Part of a small language model's weights.
Architecture: rotary positions, untied embeddings, attention and MLP in parallel.
Training: a variant of Muon for these matrices, 368M tokens, 12103 steps.
Each number is 128 + 24 x the weight over its row's rms, rounded and kept within 0 to 255. Layers, rows and columns count from 0. Numbers have three digits each. The size before them is the row's rms in percent of the matrix's.

# k: layer 5 attention key, 448x448, rms 0.0627, rows 280-328, columns 392-447
# q: layer 5 attention query, 448x448, rms 0.0595, rows 281-328, columns 392-447
# v: layer 5 attention value, 448x448, rms 0.0808, rows 256-319, columns 392-447
# o: layer 5 attention output (transposed), 448x448, rms 0.266, rows 256-319, columns 392-447
k280 170:117115115107123131135159125125142139107152136127136129138145130165070134149084149133127083184153193135126175122123129133082124124141119171129130136128122127150129113118
q281 154:095165098106141181121159107116110103168150146147183169135118069140078120159122148105126089137156135088104135134113107122101126119138120143106109139081101164145104115142
k281 176:107119092109134168162154115093143133141089118122158120066102129160104122156084115136126134112092130099102080144108123119135110126148136167123107076131137117116147146132
q282 155:157090147113153134153130117151121127137102119070109150130110117159078157105103104163158131129132164140174138138128126149139127148122131142123136117151143110120096122142
k282 175:122147145168101127186135120111117123147122163137066120102115144071117142122140142171150134141109098116158161096129132154093166120133171151144129103107095112195100153117
q283 149:145063123157105116159157102137110122165122122164094134180154120122122170163066062145124142089107133115104174093133131118120137105131116106127156120109119127127110141149
k283 167:142118078169114115176101093130123129114096135151132117108156092167145153168132149146129124139131131114122114156112086118146119108143150099118086143138087156131116081103
q284 154:120147115152131134114121123160119107153163112125097103118166099100102166117140120124138106109102129124154144108069137156142148160141139179115176175136147125154129193140
k284 164:112126101119110067103131134136142106177142143109107131104131109157155137116120112157108070155140172128160157130137125190136111100107144128125136113164147159163117155141
q285 158:160080117107130108068139082106115110185102150081112142152124153153084151121128138155132098125099125117134108106159079154114159107153136149125144156112121108117178194101
k285 169:133129154101095088135144129128133111078076182124116144153139109099138110110122099106114117165144132118170137147122119151144116132142155127143133145109108151096104135155
q286 155:143153130166096122135173149080133089118150145126137146074155103090129135111152140091112078146107145131121128140077125111135101171106128157124163097109087138151110115114
k286 170:131153133141117123112167205168160155160137133149147097095145125146156142103114106089175118088140127091168106113073129172141129138120165129104082172102139141111150135176
q287 149:099102129136150158075112103145117160154124121158083160112139110102130089073119111160147158103134148097109152090124112149163076097143093152103164159084164076167104128099
k287 169:203083149088146117098151082122123119152129141124129120104137130141136132120126098129119150124174143106105164129122088089136097146127117146095147119137166153163160137138
q288 147:120176156129112144156124140115160146152123134141128120147148133146163110093139093089097122148127147131125171109148123057143115109080152133154097119158109129131158129148
k288 162:126139117124145108090137135118121125148125162157144125121150113093117094060108127166103154150103121157109138126150136158140117093097169130118119129114157135128130139106
q289 148:154162111139126135136081168106147152128114118173112119140171073122137178150099163093117127115157120190122129175124161114169104104141111178124165166106147094163120126116
k289 169:152093164128145131134091143165143160105124117141146108134103153148147210150150096113132152163097119134136116167157112127153126148120132115141126119102128096157161123124
q290 146:113169137135145193147129111109076117134146133153111121136133106114121070146105123112160102100121108118146094142153111132111116149112117090148120157124103135073116088133
k290 165:116106136156157164101127140112116164116097137153118127108093099164077121131127102158172154112143161118122130141118088101171090161154129104096101118101128151114103142100
q291 148:126129123118131123167138170116098109127093130175118110094084112134132127134128152149144144160129066158136169111100142153166102129104177102123158131149147143145122125133
k291 169:155146121154156119145127149169141107175137126113168149113134122179128113135106147148132172111099114087107112101168095173152125108137152114094146112168140104101142147115
q292 155:072154147116118086133116118143142103159133121159134131157127128105126145096102132132131148114090148133126149126103145118104141106127161127105140151059134125174143157135
k292 180:142117110100112144121128140124119122159087114153123115123103154150130139144175136114121161126181139158112131145117108143119112157130110173143123114147120149122148129134
q293 153:152106104149112095131105089128116109138096111131129120152143174153177119146124143136139152115120140123118112141100158116106074156126113155109118124114127076092125138136
k293 177:144155131183173096102150142139130149169127130130113132120141109142125117139100112166117180139143143109110140134139135139138077121119113155124129114142126119103077088148
q294 158:101121124169118114197160110119152144124091107121154101147094150089154081170139170135133096125089158119140117102133111083167113133113113119140118110142127138108081164167
k294 176:129117136103151098137129133089143140148091168101161137201113163103153086113103157087152123105103104122111143123119147161120143144075121125165111132120130070157101120140
q295 152:131134136154137157130106147147155153112082173102124132088137172080143112135154159088086137130089131121072099183145172109158130172134099094165135076149124110112186087174
k295 168:103106161160146118138162179168144131155116091174124118114108139093086091110095157110161176142062148100080059126106151136123143072141065144116118127123129141128120143157
q296 149:142146158126150159093125115167116100125120102128102141131092119125157162133104129114107144133151097159136123127144125086154167137115114114158105146124145103144141176121
k296 166:144119158089128094083147159144092093116147165107129129163107085111134107073122097113135130165169118129143134173110112083117154136149088109138135136151164155128101127139
q297 158:116141121154116127086139152122094108109153117117114132122114091147144123160109126103117100120136129130170177118142201095116131153132109141147181069100160149098154139143
k297 179:120089131177136128135131166103139158081113127129125133126115120147159133120112098121145143116104080161115144160120151123108097128139148100139121107143140128102130105132
q298 150:142121145137067101104161134166130121129130140128129136130142165094137129137154149132120142118120122145139138139168143123169142120134155134122133111100142136074095130109
k298 170:114099152133063094128137153152129161122128119115176113097113128147140116124151164128111132156128122147122124155120096102111131123119132108116105126114117156074092111105
q299 152:153151097117123164139116104151138133168135090087146145132113123122135139133121134077112080137119119102126100134090104148115110133115132133113154143082095119101111113171
k299 170:160174142115129130131139102128176161108134112152132114068200141141163119109096135092092110184113171144088091092166129066146113110138135143155129119111145111108112150126
q300 146:140155123101130097125077145153096087117129086079124115108111152121108145087097112171123124113144129135106161147155106182144129125149132123145134106109083107094165102111
k300 168:094129145135148176106145136166138105138108082106122136153123146125130141105098131158139108115150096128180134108150113168111132089145112087101148129148091132129117165169
q301 149:109128133121143059122134092110127138097149084119129130125146125127108101149109126090143127114155125114111077104146158096140118139130143152163107148147127130104151139164
k301 172:125145134120104113148084095111111125150148118132128139142141086152127107126094137107088168140116122098096134149143077127152119118131107135124113150106141156123135112107
q302 154:162119112114142133168117122131129165120109078110150145140154160134094127148099144105127122107133183129126117107132156137137092100145093116132123125126203140123124070127
k302 169:161107130113181114099121131136164157126097142127116116153112152133122098164118108116131143126139105070136098089146145156162134135137089139168108100128133103101131133146
q303 155:128139131107140115109165151138087139114107095102103122110145098081118107094117154134116172135117136101143110166121109134165181112115159127156141172117134153128107176111
k303 172:149111124130149111119134128087139133114086092126105113095170131117159091137131131134150146122123150111120084088096136113136121131134143152148139155162175103150115173158
q304 149:115128093123122138141175138132130156141100114149149106134109121121128128108118107121109162122117119096101134142108128140127167113179113110145112144107077125147149118132
k304 165:111128135117139109136184099167071082156127112111138139132149109088163127111140133104096143133161091110131136104115172098150120099161121102129121112168121128114130095109
q305 147:102100136153150155141116168143110126156153206136124106094113109104094124169126099117141135119146127116095162126138108162143123125131113160105137120126106156162096142133
k305 163:095079111156165120148108137157146139105178151108107107127112127078083123105145086134163102125112125144131114102136100132150135122138141152112135126121144108182143132130
q306 154:141109134128143100119134141105136138139155101136142118174123104124097186151165176177105137125177122154162149134120141149106094137184170122113120165153155142152168140127
k306 175:130135100178067140136116100146170085184127122076111131119127096162129153172152154131111075128146136111133132133153126098208126072186114090121140128135101102143081106099
q307 152:111160156120119151102115155109187103137136126133141138110111106168134162148113112091128138146150099122136131140097130124119149135140083092114127146131122132155161170127
k307 167:122161116134111176122128106102151132129170115114133163096176142078140090142131111115115152097162137122160094160132101136190146120140133085168155111123141131109125141096
q308 151:105126092143152172087098118146112104116139138116117115146123135197102135153127105192171106106137097144154132147153126156156113172152166125084163092161112143119151124149
k308 169:070183155112115140052138074108080079130113127078140105130138092137135111111148090158140138169114128114166093124118124156111119171104171154117116089112117130147136177126
q309 150:091128159107103137137124096137144143148149106120154164084129124071122136111136128138135106120086098126114133138111166117122159096172106094128080169083150114116127129115
k309 171:116119108137139130127200096146177124148150132140142150118118122124102103142164136116142108135116129097150063155091150126118178126112081137135118141107140153144108108105
q310 147:131159128140132136155109129124105151130126125120125118127103128147138140122151170117130097171137102132124121102096127114128132118184132116099108141136148146169077140173
k310 164:139151114169144135143121121101084117132146113163121113138138096121136130175157153151168129108105119107116128162142158110163093127086121137141101095126129116130077131119
q311 151:106124148086120105162097131106104147130155147108138138125126121127160166100098136147081058117091093146182137159142098120144145138084096112151121104128124130114102143135
k311 170:104096174115127123177079101119145192144139179134106115171152153107134117102107105081107117135126087122129155172115122138125139124110129119137115124134140133120137077129
q312 154:119153135105147097139151151130158118183128148114129116131168158113107139121095180124139146091091113108111116120132110160146117143149101149162133157113125133132172115152
k312 171:149146157131188117123118181113124119093129143125110135090160080133107175112124091127082130137131230136159136126121102124160142143109144118136085124068119142131131157135
q313 150:124126119079143137067149121113137153141085160151178179096153144101104184119114105137160129090123136159132134122113112151170119121139126172156120139113172125084149144124
k313 165:135107136092109157093106120129108133152079139173122118141114145134157121165114107166131127132194125190176115087109116150138100075191121135127108123138173106097108126134
q314 146:117146123099132148148123107112095126149113141102110151134104127132139114086115108125046142094109143111148127114118128115108126143167160141098145123147130117121155143126
k314 163:128107144138118121144114129133060101131117115125159147086151172168101165069148125093112128126116153127145121159158143163154137103123078160091141113133126122094134132131
q315 155:143112077101112138104109121080141115134053109129151087114136142116160159105158120117161099134135109144143144142185107098153156080136129074133097136152148115139129101143
k315 173:069136123143101110114136124136075150112131082110131154125083153051169107133168134163115149134171111100076133135114087131110081138088105100130151139104109080127127099182
q316 153:153146110118126102128149128147182121137152114098147139136108118169113104147123111117149112139115158152115103099151118152157159170096096123112110134128130126179136117150
k316 175:143154114143116098138140133140188115119110146139092104152152128128133096158073137118095149138160126159176143124087099122174136154140173105117137122113142120179121189106
q317 166:142139092143109114160127112189178071150122129107119158182081106105141148098142113129114172130091067111125137170120143136129137088145124132107089153144118119150126165117
k317 185:101083124093166111091145130187128134098126132179133175158122133097115114104117124135128152122120123098098111166135194142137180141154138145133092100140092146119143113079
q318 158:105137124144096119106102178149114126088149120159174169106168098081143121098115157098136109133146132158108108123121152114123098121104155127133138187123127160148131127159
k318 174:124147128101129142092123108115131177129111131136112163131121143159119177123098161155122151147095133072083118102163135167149130109124143113109126149114148116187132122146
q319 154:131127116125120100109108117148106125095091188138133115140109107116096138138157101127115109134108107129100132110123148112108139130126100117121154107075095152114105106088
k319 171:128171096099139122138121129131153164108121137165169155104111061057114130118173126098131108097153129152102129161109143081113110120130123110138123130102142165124093121151
v256 124:151121121132116094134152119179138117164132102145135138129130103123125124144076137132132116134159130129151137143117124107168159111114129108109127131100095151114115142195
o256 124:111179125122132135095097157079119112113123079136151131093125139117160126106127094154146153102150102123125171150172123185123104129124139149088138110198136149124116120126
v257 120:146092113169092127158135109115119150121127136130119124120125180130111083142100095084160096141117146152100124131102113156108107099129122142128137074129103147151142110166
o257 118:110145114140110146145109146103159124132153106095121145112120123114144131149129157153100121154101124096161134124115109124131105098160096125125122181096120126128147145100
v258 124:150130137093081136098108141144111138078121130155106154162091136169130158170114122148122107130129175135163096146131153172163153137058130080135114127112130132116173140103
o258 122:122107170126110092139123096110159096097110125100124124166083124149086093097144123150113114158178098110137147111095123128182089113148162117111100149087150157140116166170
v259 122:130118155171129145116143121121123088109113137121156132118128147109169097112146116114137093091146146135106141145112139167149156140123120156147122148111110089153144141119
o259 120:138108091114094083107112110066117151166135132124133166179154109122167171120073146147147134122147085129183134108118139120153115135091103126153105093081095140117125159126
v260 123:131127148130101130103110118123153171157119165077102128132138073143169139120114123092107144120169146096124162158103171140153134148121132120131081106155093128149125100167
o260 122:121121124139127096135100084125126129147165104104133144103122148131137130109149130139102156168176156169129122106113158126093134117112084117110168124129123123126166130182
v261 134:148115104088170133125123152119081153169108143180155155109120133096099180140134128145097146130157115126152126111148117109098098142114143109134126198111091110119139126122
o261 127:117108157164142153142113129143134128120124160116137104115124136151093100139140108150172120157131105115125177115135127148133119107157159132145149132126158133146139084125
v262 124:122175132140094124142147164126160113174176131093105192124149108128074122143096142114134122133149131135130126129187083139151096159128089141140152145168138124131109141129
o262 122:104136102096135142206127106137095096107118166128119112104104149116142136109159130107139110119130122085136065125115130137130149121144141153141100121113114151156146127197
v263 124:147138158146111135105147134148128073138105124164125138162200131153164134103144123170152090118131099139115150112131109106146132148133128124093087104123134152133184134134
o263 122:115131131175173077150105128096100107132127147088114141125125067114125070161103076113087157107144125118143129111150176134146141083156097106124129107149151159139156136173
v264 127:136094128102114146170099102154121129078132115151146133137150085152160116137131132128110095147155124126126106149120146100122136155136138155136136178119123145158097195135
o264 126:134144131082148118104142191138098159103129066099118083110111139133135115094135138133129113086132138116116090083113181108136123163122131133144106098131108134117160104111
v265 123:143150106133091140153146132142135075114127110114119105102135159168100085116118143112183100109162085165141101138129097114120131145069207127156121098165152164168147122137
o265 124:120181129106137092141099113129137166110166101145113134177111133093112156112093127126121141103131147144105152148134119162106156137186126116112117132133109135102139143153
v266 124:115087134117133157154121115120126138116140139159117105137081056176129141118125121125122123141140133142162142072163118151116128109109151119085112137113147151075118130128
o266 123:159134173076106109166156180131127111146111129143123173131099132140162120100113159159097071144135109112091112131097128119121164118181102153077150133116166116124158117142
v267 124:102159133109124122115162151146155107148151112110129115128124141113132149143140107125133176142109102114177107169110131109147107137142072117168104088156116120114165131084
o267 121:152159149128109108140094089091092131111116119119126149139160129108117129127126132130119103152133143097110135111087121135107101091118156121120164149104112147133092126174
v268 124:159138130119151127130125088166103116149112139115076148121128128123163139115128117132132172141118136124107136122172077113116133142151119135114114147116133115100134077151
o268 120:129120116178113121116108113102122107081115158143122063150149134109139088109098142137108087176142165126143127103147133119116107153167134138096119116137135101110105160103
v269 124:146173103127088123171134174125120144154081192104143168118127102136159130109106143161113115101118116108124101132101153078129125102117122115076140110125107138126117145141
o269 122:116154138159141139150138112122137119094129124140125109133113112123123104121125160129119155147165129178114130135146084125124115102138139143132121145163211073125101127144
v270 128:128111164108156098098206118074115116113118118123123114096133154105108100149130144166126114069159188079129084134119120147128143107110118145151185138176071140137123103095
o270 122:111132134135154145151120120115128100121143125114129089195144133135140124112145107073135137191165108110116130128162153079149091083136121134092133151129181113117117168162
v271 126:128111136110176151144122111147137091146139142134129127117096096118159182133108130176130139126143111162100134154156103150118120151109114124111104138136153126152113133156
o271 124:129109124147155125105136167122094136122096162115134154119123147111152121160107175113105130175114160120139124118117131043163138105138084135105115145187138115180130080116
v272 129:155108142113159106104117110123149081155199156149126120108085159138102155137126165126105173107157124126084142128151150104124155090137105075108074140104130119159124137130
o272 126:115141144160132123150137108120134102138121113104141099144146131111116078098134090148150118111136136170138088122125153108115108121109126146138144094171101093128127100109
v273 120:067090098115141097122102162120123095147145135139103145094081158122114115143162149089128116147160107135160154133114080121120167146109124152167126105134067143105147096112
o273 123:120128096150153104156126128100101126127144157136134126112135162123136154144128156094159139082111091146126125147139147160151161147134103095094146119144080117124114131081
v274 126:131155128144118115144118099197113143086171087164126145123145134108105082127148107124122166108117109134097096103112143124116111152134098102074093122093148150109147123140
o274 123:101108136124121153140134137106152109197107133113150156120143160141117127101147133127136104097130178105130101112166126120154130125088138126148102126075099150151053053128
v275 123:126108177168149127097107138163122094124142096128147157136161126117123111136133146157099137124142126169153138126161075155118112131118095114124128159103130114143146116172
o275 122:149148148115101085149186190167093164143109128127133131172165139132133093141135123126115079136097097140139085141137139144122089164147101165110118133100130132116100149152
v276 124:144112121163132123114156095131076105138091092149138165138115111118146091147123156138113147114135105127110115157140134152141143098091105110097107145150138162122109132120
o276 122:131131113119078134117149130132163122124143110129115126128116115120114180148112132141144123163156111129121111125137126126131120111151149155109116160152113128124138105147
v277 124:158123118124137167129112092152139129124084133144090126155151107126183094099144108156097150146123143141123146108115144118105180109112110096140141110158129132137087114118
o277 120:141160102104093138105159117091121138043168119119133132130077073154111104137180135117106133140087141125100146139122106168110056196127162133137145111147169112148113078119
v278 117:148091128160102155101083151137155079110112091136133135100137102124137165136135133152107183098109106141112157130160152079131151150113154175109167134139156116148086138151
o278 118:151101130106120102150155172124160140111131147154159104107120095140102106108118124159113117066179134138139131136154114116167123112123106159129121066189120128161128154153
v279 123:161133138120126157114173148119171136077099110165121138128084157141146117142118124148107108107101124121126140107109162134118106067138143177129119086110121139124111123118
o279 120:138083102153110117089122150110116115147116118174105157163144164157119137077097160125157169139122106093130143168125128132125133194139141122128098133139129119135152113127
v280 128:140102092139126156102130150167092167108130121127121142148116136154172145115159127143083134138183124115124135122140119108135091115157147113139122129127115140136106111162
o280 126:157112101125125129111146150140139117140118135141092107147089129130157098125188142103123146145152144135125135145158140150107143103128145106144100072148153100101138150104
v281 125:117106123114167113158130139149140149102088112100083106121125137133150117141113104097065130144102116114161137177165127118094119125150110127111138100134144134120130122151
o281 124:154145105143100154132163153116138144131155103127125114158127111163121105122140152143116084137135130135128150075109135082095118134120138132150144101129136155145105194148
v282 128:132089131120147132156155112197143137122109142121157174126163159102102144159156078115091103128144141128125163133114112169135116124119090110148156133163116157146140088123
o282 121:100141107125154113092136110141145094138139163155102147122131147098179097132108191118129086162108100123115140097133143148092112143110154156114143116099181152119147123115
v283 124:108100119128064137093146158156130112183087100161159132109099136168120112125112099127146117115124149161133111149114116143138100124160112062081101148196121107136160108131
o283 119:106144179162118122193142114156148147106129130108122146137132085155106120103127096131123131141143134055104146118140133141150114106152110148150146136126158135163104102128
v284 124:120135116158154159159177143112114097155099160180115104090138115105162099149130150123172130115154164097139109104109097152186152112145126129137121155141143107125148133081
o284 125:132112110100131127112102139149129093117137136088110156176131154130148131127136091124095150108143070159123147135113145088142098101156170093169139129125142095121080095162
v285 122:125103104156149121117093158080116137127159151117119133142133133129168113145156119090143154136113143083126136128176073092085125106104174151161173139153098181127155165113
o285 121:145081094117140146084105109113127125117140166114075125145128128115109167157091156149182142133085167148094139126117166135111119086144161083133157128095139152131159102138
v286 128:118145130120144098127100120124162072154176127137152146113166148110124131093129120123158145115130129130132128180146116152109110149093162103101151150146130144163129124128
o286 124:100137169132132100127063096153147120151111151099168096151133143119109189135152185141158157147072156138140152087131131158148101159127124123094082115130148096145126100100
v287 121:114145093123138089111102082137127149073106127140130105123090148121117128138117101100136158152153127125099109151162112110150111159140115108116090135124125145150151173126
o287 120:156151154115134203129114141117147113158145084075111180183151131110146114088135111182126137162158133130132125119036124118135177161123096148139130132174080106142127156128
v288 123:120152141123142133129169159129169128132157155119168131132153132146164145163117151129127147121124147136141143102159059120126157156128144135128127123130135129144137161153
o288 125:122131157116103170108136120156113102131150092115173105096119123131113148088158137132110142073105156085170123143151187103126157154140135100136123149146133119108096114148
v289 124:151155139114124141101114127091120147122080153103120100154114107108169110111093130132141152140098161182150141176150104102060111124134126219119101126128114127121119103099
o289 122:112123092104144116154119132135140112099142145095145128088116104125127130150142135134101066174111100115120110128138105178149132151129132140123180138129153131139137089161
v290 126:117098091091131106105067119117109167155134149128131136183115097052127143087127120119113114123125132136157073148117128104108107147108100129097116137153114128136140134125
o290 123:159125143098090151141161113148134113086119120131150142092150133129088111145139169124161126168155122167095114101100103097112150135078152161123132145149128139127114129106
v291 115:147126162153127115139103134124100144135133112137097108163104135147117124146101150146113110141113081094158128160136126114165085133085143107082151068110104143151117141188
o291 114:135150112148145116121126115103138143120128087109097155100077108147112162112114139117112100124132177123133161126148114101156121097137138115119150156114186133128126086105
v292 127:090131145115119108130155103130109125130143161115107176162117142165141139132109090157128124111139146088106133112121114097156099107101161118183143105110105114122111154119
o292 124:156084142142128186139116130118119184152128123088136120126107137127116081152133129079130162106114078134152138153144141127137105114113134122111164186134119125132160124102
v293 118:192142121150172143129136113153195126098141134111136111096121120132100155132104117127088121123111112145096109133067151158158136137165127124147114131113088117141152181121
o293 117:101119141114133122116148161073143136132100156127111184127136168119090175168112094130112078120128081119150130132160104129120117117100142123128122125167133118124106132085
v294 126:114133142125093133124148087131178096151117089119108178138132100085150129116090129095126157159114143119140148095154115110106114134094090130145144161154146100137124114078
o294 125:144132152128149111217099130135098184129135107101110100108119153120120093180134175147122074134131109135109124190107122093151144125115142153123175178154120102138121117117
v295 123:125104112120153112104102119089100150157148154135179103133178131110160117099110121121120123120108113123152140137136142139135156130110131131120136129083106170126121123108
o295 118:147144182166136135076114067162094110139134144114113106091138118136105185181139097169151109135156114120103095123136129111082143147165126119133132151102151106154146068154
v296 120:128155104164109089048153179122115126130157116188105149134070166147082110095146104134084186117134140131116151118123123150093093117132136149114106153084173123173115111138
o296 120:158108129088155171122106137123140135139094120086138127122149103136117163127150138122171090095152137144116126100129145158111132152101109133150103106175155084147105125143
v297 115:115166172145096134094131131152118153120155116079123126134129173139127146110164142134124117098161145183138149107116119110149118129149151090169154115111121158144115106143
o297 120:130086103121124150137099182129132141111118112088136085143115119123122133116126121143149176099149074136107072140124126159126079148087124116123092106133123125130151115116
v298 123:140112196094110177123118150132124165129071149090113186124167098126116118138121098152121127091123091172148101116140124117165158165162119143115131133141116146123110110139
o298 119:106098080159080156118123156080125169088139131158127099164151131129127123124145163130122145168110124103126138153112156170149098106112123123164130147171110137121134107112
v299 126:155162129172157171106090140130131118097138106144090178070162165110129146165102115134168134104134124118076141151139111069137102151145137128121174120118093119083169096140
o299 124:138091105138136139202182126073120145094183176096146159104155122150167131122162168119118150129168168157139146133088137143165133109131131119125105136154103104148139173134
v300 121:130118164102135127142106130155125093121112048088108136142146118092128118148094133122142171131144102153084127145111170097116142151123118114143141116101150118114160137099
o300 120:131131171143143101145167083149122171132111195127169128159132083146159112077105157129148123118111128142190123087184126188124114125111156141120157130137120120143126110120
v301 127:120084200081067115149132122119048158142185092115135123143119134160121132096129148109105073154087169126163112136113146148146140094138183139133146173160146125101131142080
o301 124:138158045133154172117104120141116132125116104084147160109099129114102113113086073123176131128141133120099085113094141130108122123134086101100158129089139125164148157137
v302 124:100123149116133093100164113115089122126157107118108132096112120126116110141148081122159166110130145163110126115144129140121156137099141147155126119094122118102122162100
o302 124:167086123173107136081089163148115171111129122137098094132142119143088130135140204135114166123135110154152123145095143119117114126122116122123131131172168107130126135115
v303 122:126126137113122148093153148096101110083130119148123165149134137129107124111106130127188146122160148122120135107139161109141106104119085107084122084112144143164090131135
o303 121:134149121161098122167101118149111112115147144129116121096090146099192149141161063160097112144148112149130137145112164133126135108121154105168144138156116126112130085119
v304 130:118107154084115135130119147103128147130088125145120116062092114134149095150131141154206148118161134107132123149115158092147134130189170099134087122152149138140157141166
o304 126:148136106179118132140116166158148176146158115151104125169131155105152137116141129140128130128112161147145155094126180138119108139113138137123134133123126176152135052135
v305 121:121121123131131134127179165150105126079111179127154107159092101155113146103152150116140109150103178193087146136149140103094103164096143119163139128137113176147123144060
o305 119:127090146080144101097139087155111130124151139135128148092138127104142148106134191133117128082116096148154136131120196124150138118115119096085087093123198126116141142138
v306 121:171149085162133082172123154102115162107137108142089115115133157118112122121115139144137154163120144118122167121115137163103103115089120094121156150134120155173083126087
o306 120:127159134122123106136087111126149131145099116083117149097140158157118166171124147157127086087098159138154133141094160136144096132129152134139124087135161083127156114171
v307 122:197123103128115190147138128142117190120154109157114148117157137106126104084125145103133096123125121123151105156139097105143144123144164074099126119136132100144171147133
o307 121:089135094089111076093131154151137114132160097101159138129140132117149138173126126100093105112118134140173125134118127063118175125154113124123125135136160131153142136116
v308 123:165111147137096154107103135149137085108147119095100136113156162140146110130139119161144118132109146164126145145112134137146095106143128103094161113127141112094093142142
o308 124:142141115143140108106104121150131153195111122153141127094131118138118119151118142111136112101185125142178154106110124145131090120106078111140106140100152130141139122114
v309 115:175146171104086139129147168142149126127168113147078130157120138191101105106151148122118149096098104123107131139126170144163159098081182149164138087128111134144137090163
o309 118:098161127161139150112125104151075136112129125138122140165096124120138116153103135149145077090112129114138135130093106132171142133105108140065136124161101094166109172133
v310 121:184108125106136127116166152125118109138115126136100124123147118127101145114146142135100116107129128108142178088091121102103084152142165118144108170132140142121092087125
o310 117:136125131123140112099067161132117135121146107166125134088112120153112102158105140128146159185114150116152089131138127130128084163170141105141127092124105125099137152111
v311 130:119117168131110120161142149123087112104118123131116135182108150133127146138137100127092109107131108148128130107094147046143062132078128129110121174150098142086136118140
o311 123:142111126129148140085098155112120135090137087095180108080134115109134102135116166124117148144123160156136134111120103120142168124104134116151157125103131099138131095137
v312 129:117138162157149138130105112124142132182134130132137128141137097157171116103138125115144149156128090104124098111098117084150127143068171106163122127173120147183112095138
o312 126:126123150120117108154076131093118114093141128067123104133128120133158126130147137130130163077109160146141110097162155100111101140122112145107146169130108083118159163160
v313 124:192112156121152077098124079105138136135132126148124137135123132110119120111128152136148131141136132154131104132118174147119097127146164121105123145165132095060091093114
o313 119:108124135094134131174100135116138161113105087111156134128114114119122120133151135131143145098052121108101118077125131115143155170141202127142155173122107118119101115131
v314 118:175127091140150108089104142112149162102174149077157121126092139165135107111129106138164130132147153122156166120137107147166129109125109138121118098090115159127148107124
o314 115:102130155094129110095117083122112105133088088165132126123126149144142138145125125129116119177107091168128098119121169126133169127082116141081139129138062138107126145132
v315 127:101109167157110087138128132092167142097105133120120165117136115126064111106124160124153141156158129120110105091128083173110098115156110150095100108150137151184156124148
o315 125:100091156124142076158134145109129128149120111178157127121146132142126133153117127139128114095108127112107099120128112123141117119081125116133165143160163143126121171139
v316 123:109133147126116160122102104127127117136130147112133136155184133128120123163132149147149180122165110162150117098112151093108108126206140140132151161090115168111109111138
o316 123:084115159113128153125161100111120148145142138181130126116097142122137140116130116122094119147103090120117125140114125144152135127117079104140153122158115116097116099140
v317 126:143131139111155149129132125098119087131093148100097084172112122128129137131093140132143088115146129118128123127133081133095113147129113135101116112123117144118103134108
o317 122:137135112157108125134141164138120095115120121123171146124136152156163131156112140113122135117097091101145202109127197127144142087126155161135134144192100138152170138144
v318 117:115183126115145108121145143124108171098121153102127112148099099147127131069139150106141128128098166119109151112098120124117108178160093104120150128118116102139145180132
o318 118:087130113145127153087167132125139070134113111139121113132128115137116183165119098108110105111149100084139104149138142128113125154101148098152118125144142160111125053137
v319 129:106121130139169149082100089150142155136180182111124133123117148140113137107167096130126151154115128117131107109151136129140149131129167092120145162165088135107137122149
o319 120:146154113108133131151120120118108082095116180110130116138168135117120136140106164127112137039149178163113153098139157125109101119106111089126122161121138105113140141112
q320 078:108129120121105119092146134137119084134128151121147130150134104110120138122128114122127154123096120149102135154140110149160150130053118162135134131154115166135133105145
k320 071:145141144156119102164101122141162114113140133097086163120126135135109171120135107094111097138094141146136127168089158131120105125192111117100121154133116152074146106148
q321 092:104106077133131060112129146129135104171159149159104135151093109133137104131105133121077093129130115153184087158088124128133135131195138118166109131133168152097160176096
k321 086:124146134106149113141085123136147106128143104125148140130139135160176140130147131068170135137142136112125129142161121133101145110096142143162136075084134124174104116165
q322 129:160121163135121152129093136065124164090113147111139119123135123091155107130077111133116138114109103131115172153122152115129141124135138114096131105075131137117112101124
k322 118:114131086124102087151124115154128090156114143154111098102132167110135170134113130111130115114106106140121174162133136105152103136129147103128081111076088119125101131126
q323 112:133075117155115113140126118106125143084122116102133146115148131134164129102128129122122138107097133096114134164140111145133120151131121165106108111105132109171118094118
k323 144:142101123135109116153118089158099105083147143107097122119136162120084130132132136129136156135090100118120195167122115098138118125146142114115074105095098155128122116140
q324 129:102158137102133147151126076158136093122104127195126135105126143141117155140143114146103126143116163115175082129122107118131148129129120112121124166144114106089113151111
k324 109:146166119131146110165082109127132134139164123164159166142156138145165157138131126121154099133091111136102144162127133124102138149112126114143143148128134087104115125142
q325 093:132141114064147102122123166105154105177111123153128141114136116101144114140086132099161127136159121105137131144121126102090128099130118137106115128166085104120118148166
k325 100:176138130093120108125110148126097117134157129178151085157139137139169119158112112146164118142120106121136160150107139147151172145131135128114128090121135115135101087109
q326 099:119157122145142111088153078152118133126108129140163102130126141129160101128132145089126072153149123151129121100108134158110122146148142117142155134113182097153124137123
k326 094:131072116127096122160173151148117138127175107152119126099127128124122134137129120123133124139115096122107119119108143100150142175140172149094092139098138113058150176135
q327 099:122086115144123077133144131154121140097108106130142104135145107132108133158112170134140187125151070144132127144139124145105123080095172096105122101128111118133116170149
k327 095:125117148142133109158098155128127124135151091178122116102124092108123153150116132096127090137117156112061137115120118105117136098120152145170129163117131109146112185129
q328 076:111116117193144102199165140135103134133152110164143171148128127098129143098084171096133143133126162173140119089168155162123145101131120111140087141164132148094080190112
k328 072:117119131130151111145118126179138177136115131080150112115155141153187123114131117112147118110131124117121140136145144135130109124139134154140151124129129138119116068104